Each number is 128 + 32 x the weight over the matrix's rms, rounded and kept within 0 to 255. Layers, rows and columns count from 0.

# layer 5 MLP up, 576x224, rms 0.0612, rows 261-279, columns 168-223
[[117 122 112 135 126 109 109  74 116  67 109 138 120  93 134 124 145 129 188 120 145  74 105 108 111 185  62 104 121 127  76 177 154 204 171 116 152 164  94 138  70  92 166 134 156 160  82 123 121 172 120 146  67 131 139 102]
 [120  93  76  64 198 155 155 142 123 123 127  81 116 150 174 125 103 153 118 111 159 152 110 104  95 121 172 168  72 128 155  97 119 153 140 129 148 129 136 192 112 117 126  58 174 178 156 154 108 119 152 152 121  71 147 122]
 [139  86  35 161 162 170 181 108 136 191 138  81 139  69 146 161 135 110 169 152 150  85 118 161 127 102  87 112 163 150 160 135  48 101  77  62 104 122 168 121 129 187 102 101 108 158 124 124  92 134  90  85 120 128 139 190]
 [ 81 101 183  96 111  95 114 155  70 140  90  76 164 118 112 185 120 122 140 138 169  93 100 159 113  73 185 155 127 179 121 130 174 111 190  84  76 198 123 142  73 157  68 117  96 113 154 174 171 163 125 144 125 102 109 100]
 [154 156 150  79 188  73 136 131 108 152 193 104 140  80 144  89 107 146 113 101 114 145 149 109 108 142  70  81 108  74 131 125 168 200  87 151 117 105 166 184 199  92 175 104 152 105  96 148 134 120  90 160  78 151 135 152]
 [129 131 133 160 122 203 107 129 132 118 103 164  98 112 150 151 103 198 131  97 149  74 180 115 212 112 151  98  95 119 124 128 131 141 152  94 164 109 105 106 162 132 127 172 105 141  91 121 180  94 103 118 156 133 104  73]
 [150 160  62 102 105 140 158 158 127 133  80 122 140 135  90 114 119  93  94 157 233 164  71 146 143 113  89 168 121 196 104 143 118 154 147 122  93 111 100 149 131 117  80 143  78 172 140  91 162 119  74 127 133 158 107 114]
 [170 200 101 147 148 139 153 170  98 133  88 149 151 105 116 169 160 149 136 116  96 130 125 112 137 152 101 110 159 126 175 145 120  82 146  82 122 140  68 133 127 106 156 125 134 184 147 132 121 107  85 165 105 131 128 145]
 [159 133  89 164 127 127  99 119 114 166 117  85  89 114  94 109 126  67 100 156  94 181 117 117 122 135 100  94 170 106 123 105  70  99 146 126 121 170 189 116  99 187 122 108 147  96 128 127 121 107 101  66 119 155 150 123]
 [119 114 106 139 148 116 190 140 137 159 142  93 126 114 120 137 130 113 113  98 173 115 135  88 119 110 121 124 131  85  83 125 113 127 124 123 104 124  47  78 132  85 141 125 149  91 139 134 200 187 152  94 156 139 156  68]
 [106 139 111 145 171 145 116 140 106 141  55 172 178 114 126 112 151 103 122 158 124 172 132  74 107 175 163 112  80  91 202 154 104 124 131  82 142 151 143 191 109 207 101 158 171 120 163  71 155 111 115 160 149 111 144 154]
 [131 149 150 121  96 133 160 131 109 102 115 124 104 127 166  95 145 121 162 138 117 162 196  76 138 166 122 136 185 116 107 119 123 120  84 121 130 115 184 182 129 103  58 176 126 118 113  92 111 116 147  93 139  79 146 188]
 [122 144 144  95 167 130 117 104 178  98 186 131 173 150 181 156 120 116 138 181 138 215 154 112 105  92 123 126 170 146 145 145 176 105 121  83 141 133 199 171 140 139 124 121 147 163 139 138 188 124  77 116 126 164  78 134]
 [101 137 110 199 177 183  68 123 102 134 149 135 152 147 145 114 176 126 171  94 134 113  95 159 100 148 136 104 163 161 199 138  81 132 145 135 157 151 144 180 135 102  58  95 147 182 210  89 109 129 136 164 106 136 138 179]
 [132 125 126 118 102 111 150  94 161 168  73 110 197 116 114  76 159 152  74  98 117 133 130 123 181 119 191 156 146 182 118 131 109 120 148 172 141 113  69 121 128 130  94  96 152 155 140 169 120  91  72 121  95 147  85 132]
 [105  79 137  88 155 126 142 160 110 140 126 171  79  99 142 147  96 183  91  85 121 153 171 149 123 155 161 136 159 137 102  94 121 122  96 123 105  73 127  50 156 167 138 173  78 128 161 115  97 164 123 102 114  77  94 112]
 [134 148 108  87  85 150 136  79 175 145 104 101  91 159 149 116  82 126 142 112 110 160 120 168 113 120 110 109 120 166 115 117 129 118 113 118  81 139 159 153  92 163  91  41 147 146 145 149 106 155 117 166 174 169 127 123]
 [181 151  77 161 103  63 127 122  84 115 135 109 119 118 145 123 114 123  87  86 158  69 127  55 127 111 125 130 131  83 143  95 123 121 169  96 168 147 159 153 132 197 198 113 174 154  97 152 147 127  88 179 133 174 138 149]
 [115  77  75 113 119 145 175 122 162 191 155  73 154 145 126 148 125 142 145 169 142 156 140 114 130 137 166  74 149  77 171  84 145 101  51  91 169 182 126 133 105 109 105 166 175 144 125 111 166 135  62  84 112 125 162 129]]
# layer 5 MLP down (transposed), 576x224, rms 0.0614, rows 261-279, columns 168-223
[[104 137  88 118 161 152 194 134 132 159  98 170 119 150 111 150  97 164 131  92 143  96 138  87 123 192 142 118 108 182  96 176 170 203 163 104 174 141  98 112 133 160 123 168  97 110 115 115  48 119 147 102  81  88 154 157]
 [155  71 123 157 136 110 116 112 168 127 112 153 111 152 149 158 115 183 157 130  85 145 153 116  98 102  82 125 105 136 163 109 180 145 151  80 196 162 146 131 107 193 142 130 130 141 196 146 141 171 157 109 124 129 148 126]
 [163 151 149 121 135 173  85 149 158 123 109 112 116 128 114  61 116  97 169  90 117  44  76 189 115  79 100 160 140 106 131 170  83  99 146 131 164 160 184 112 127 160 122  74 114 108  73  59 101 138 113  66  54 136 169  39]
 [ 69 163 139  88 142 121 106  83 109  85 155 139 160  69 139 110  71  68 119 101 127 195 140 142 145 151 103 116  94 152  90 145  95  76 110 137  26 138 118 183  75 123  81 130 131 135 129 125 119 169  94 129 150  71  71  62]
 [210 144  97 118 162 115 127  99 106  83  92 148  90 105 161  82  84 151 132 101  91 152 133 131 174 169 129  68 103 169 125 114 109 127 125 152 158  88 106 132 104 114 102 125 113 150 120  82 188  66 165 125 107 152 153 131]
 [147 106 155  66 143 129 173 187 145 113 132 143 136 125 120 136 126 154  75 152 198 129 145 132 157 104 171 148 114 162  85 151 112 186 139 159 139 130  99 176 111  98 115 147 110 123 120  71 151 146  90 136 125 172 162 133]
 [143 101 166 114  81  63  75 114 134  36 123 133 141  53 104  99 188 122 185 160 109  73 112 130  64  90 162 147 156 182 125 119 103 135 129 125 113 146 157  94  75 161 103 131 127 116 125 117 101 144 118  64 139 135 143 149]
 [172 107  69  76 196 208 125 122 124 177 144 135 110 144 121 152 148 154  82 106  93  81 114  67 109 146 164 189 195 114 163 136 138  91 119 184 169 166 153 143 125 158 112  95  70 131  83 116 116 115 145 162 113 144  82 103]
 [132  76 142 176  85 115  63 121 156 116  72  91 117 141 150  86 136 122 162 155 145 104  95 125 150 114  64 127 187 138 121 168 108 141 148 136 156 159 108 179 106 148 159  44  91 127  96 121  97 118 176 146 110 146 182 121]
 [138 121 133 113 172 141 113 117 137  83 150 134 127 124 137  64 127 161 140 146 185 156 219 152 132 173  97 142  92 136 145 162 168 156  88 152 106 166 176 118 118 124 102 122 180 113 134 120 134 137  94 178 119 104 134  55]
 [123 153 155  96 139 144 149 150 179  99 127 119  87 148 104 131 121 120 196 178 186 110  66 117 115  49 146 127 133 111 138 133 160  82 131 132 134 111 128  85  83 163 108 135 156 155 120 167 127 159 153 178 165 123 168 105]
 [127 173 106 121 150 151 167 111 107 140 132 218  93 158 151 149 180  72 135 132 171 158 171  52 141 128 179 155 153 135 134 108  80 169 113 153  64 137 119 102 106 120 122 167 178 136 164 126 157 151 146 130 147 124 104 116]
 [142 151 124 137 183 110  76 154 161 162 163 164 149  92 162 151 128 170 141 125 180 130 164 131 108 185 151 125 146 163 125 126 121  75 123 135 144 136 145  69 119 145  94  99 109 176 149 103 149  71  80 150 109  84 132 164]
 [195 148 162  93  83 138 143 190 131 131 182 127  75  75 152 146 154  98 120 192 113 153  78 177  63 106 121 172 102  86  89 106 109  92 180 119  95 184  78 193 143 153 154 126  93 163 110 116 153 107 103 148 102  68 123 105]
 [111 187 149 123 107 124 110 146 137 108  68 209 114 165 147 128 103  87 116 135 178 154 112 111  99  81 177 153 129 148 147 161 138 162 140 129 149  80 141 165 193 110 150 117 137 148  97 157 149 106  88  67 135 136 183 115]
 [127 171  90 110 119 153  79 144  98  97 161  65 106 120 122 120 189 146 112 173 109 126 119 130 156 108 136  82 140  98 120 157 133 142 103 132 132 155 112 184 156 141 131 119 172  53 143 133  90 136 131 130 103 101 151 130]
 [103 108 124 155 140 149 103 102 141 180 147 134 121 110  97 114 118 166 119 139  61 132 157 122 139  92 140 137 198 182  86 138 112  74 157 128 193 127 116 128 194 186  86 129  92 147 150  91 106 121 110 115 164 152  95 147]
 [146  76  95 167 136 112 124 140  85  99 158  60 187 113 165 116 145 163 143  99  84 147 129 186  43 134 174 142  47 174 122 161 142  76 194 134  73 176 157 102  84 159  79 128 127 148 148 140 149 151 185 160 126 169 113 138]
 [143 147  93 160 154 134 138 134 137 157 148 172  96  88 131 114  80 155 155 121 129 155 173 100  75  59 103 132 161 139  89 123 110 126 168  92  93 185 155 156 160 130 123 109 113 119 130 156 109 140 169 127 143 121 129  65]]
# layer 5 MLP gate, 576x224, rms 0.0613, rows 262-279, columns 168-223
[[167 174 157 111 101 112  92 108 151 157 145 138  70 108 132  98 140 101 159  98  88 143 169 206  97 173  83  82 153  90 132  72 140 143 150  98 105  98  55 121 126 171 112 109 175 103 113 170 135  66  95 118 128 155 192 102]
 [158  90  93 110 159  46  82 143 165 138 154  89 108 111 128  95  89  76 112 187 126 175 139 134  84  89  91 155  96  66 138 135 167  82 166 114  89 142 186 137 150  93 156 128 131 123 123 138 125 134 137 152  99 129  54 120]
 [149 112 168 108 117 126 145 134 134 116 149 134 119 140 138 119 165 125 135  74 145 160 112 166 136 125 172  82  74 100 121 168 185 131  62 105 132  93 166 108  97 135 140 180 203  44  93 137 102  51 100  76 123 117 118 139]
 [164 117 111 120 120  63 104 167  49 169  86 131 125 101 113 105 147 139 126 185 127 117 153 138 161 136 101 126 148 131  67 160 100 189  99 120 153 113 149 178 182 192  93 141 149 124 158 173  84 126  90 154 109 132  77 126]
 [133 155 155 109 144 106 141  81 172 156 132 131 142  79 133 133 162 110 161 130  89 130  74 149 133 114  73 147  66 171 102 125 149 114 114  82  54 177 158 153  74 145 158 147 163 112 132 156  58 166 138 129 174 104 119 126]
 [172 138  84 149 119 105  91 148 160 141  95 142 103 107 130  97 110 167  82 161 153 176  72 121  98 137 107 178 140 140 109 121 180 139 147 138 114 160 141 159 151 115 118 142 113 109 108 156 116 121 108 116  83 114 148 157]
 [156 173  75 122 119  97 150 131 154 105 148 186 179 124 131 121 150 136 128 127  72 173  70 182 136 136 101  54 128  95 144 102 149 153 115 101  98 136 134 141 168 134 137 183  99 147  87 188  78  74 123 116 113 170  88 148]
 [167  84 119 169  98 116 165 144 107 166 144  89 104  56 140  78 204 129 195 141 150 136 157 125 121 175 108 143  99 138 143  92 117 129 125 123 103 182 145 153 141 142 147 111 127 160 150 137 130 119 153  80  87 134 131 161]
 [149 120 136 167  86  90 174 136 161 135 100 161 151 103 138 144  59 135 152 127 156 127 115  72 144 148 101  75  77 137 176 136 138 141 128  96 131 185 127 118 124 121 123  79 153 117 153 173 125 150 136 149 160 146  90  98]
 [126 146 148 168 103  84  59 124 120 108 113 169 104 118 148 127 146  83  93 137  82 130  71 115  72 157 187  68  90 124 147 151 126 137  94 177  90 139  73 131 156 167 182 142 163  96 138 170 130 176 182 133 148 190 117 107]
 [116  81 124 161  99 124 121 122 228 134 129  60 154 108 153 149 150 159 180 151 134  67  61 198 138 128 139 115  67 149 108  76 149 155 151  80  94 147 142  96 137 123 134  95 115 214 132 158 118 122 117 147 106 137  74  84]
 [ 99 162 111 164 136  73 127  81 136 155 113 116 104  81 163 149 111  76 140 120  94 125 119 134 215  98 118  47  91 116 139  74 184 100  90 118 143 160 140  68 134 148 107 130  79 117 175 117 153 178 111 102  90 142 111 116]
 [119 118 159 144  77 152 176 137  79 146 104 129 107 161  97 127 182 138 102 101 117 190 143 135 143 135 124 141 149 109 135 141 129  93 173  85 149 102  85 129 156 146 136 163  82 142 144 134  83 102 157 105 131 113 126 130]
 [139 109 123 146 154 143 147 154 195 173  94 151 130 137 129 185 128 168 108 117 159  93 157 121 155 170 157 135  84 118 170 123 166 174  90 108 153 145  65  88 160  72  99  82 103 165 198 122  63 120 117 178 136 166 148 151]
 [144 135  94 190 106 143 129 151 130 114 138 175  83 124 156 131 137  88 151 105 115 124 139 140 188 147 151 117 132 153  96  92 200 185 128 143  70 107 124  90 146 139 147 147 165  99 122 168 185 131 114 169 100 138 126  81]
 [150  97 132 130 105 118 146 100 150 140 129 133  84  72 166  50 137  88 113 146  90 127 114  97 175 106 115  88 157 137  80 158 178 145 160 140  71  77 164 140 169 214 130 174 157 168 122 141  91 169 146 122 148 176 104 170]
 [130 119 179 101 142 134 131  99 123 154 140 187  83 122 160 122 169 128 114 149 171 130 137 138 162 141 101 154 128  73 118  93 115 126  97 132 131 127 161 133  84 140 137 155 107  69 100  90  27  83 121 117  79  98 184 123]
 [122 166 177 108 105 134 132 121 170 125 167 152 115 100  80 142  97 126 169  99 141 154 159 124 138 157 120 187 103  97 132 129 155 197  91 126 131 176  93 143 125 200 148 179  82 113 164 112 157 162  77  95 112  96 203 144]]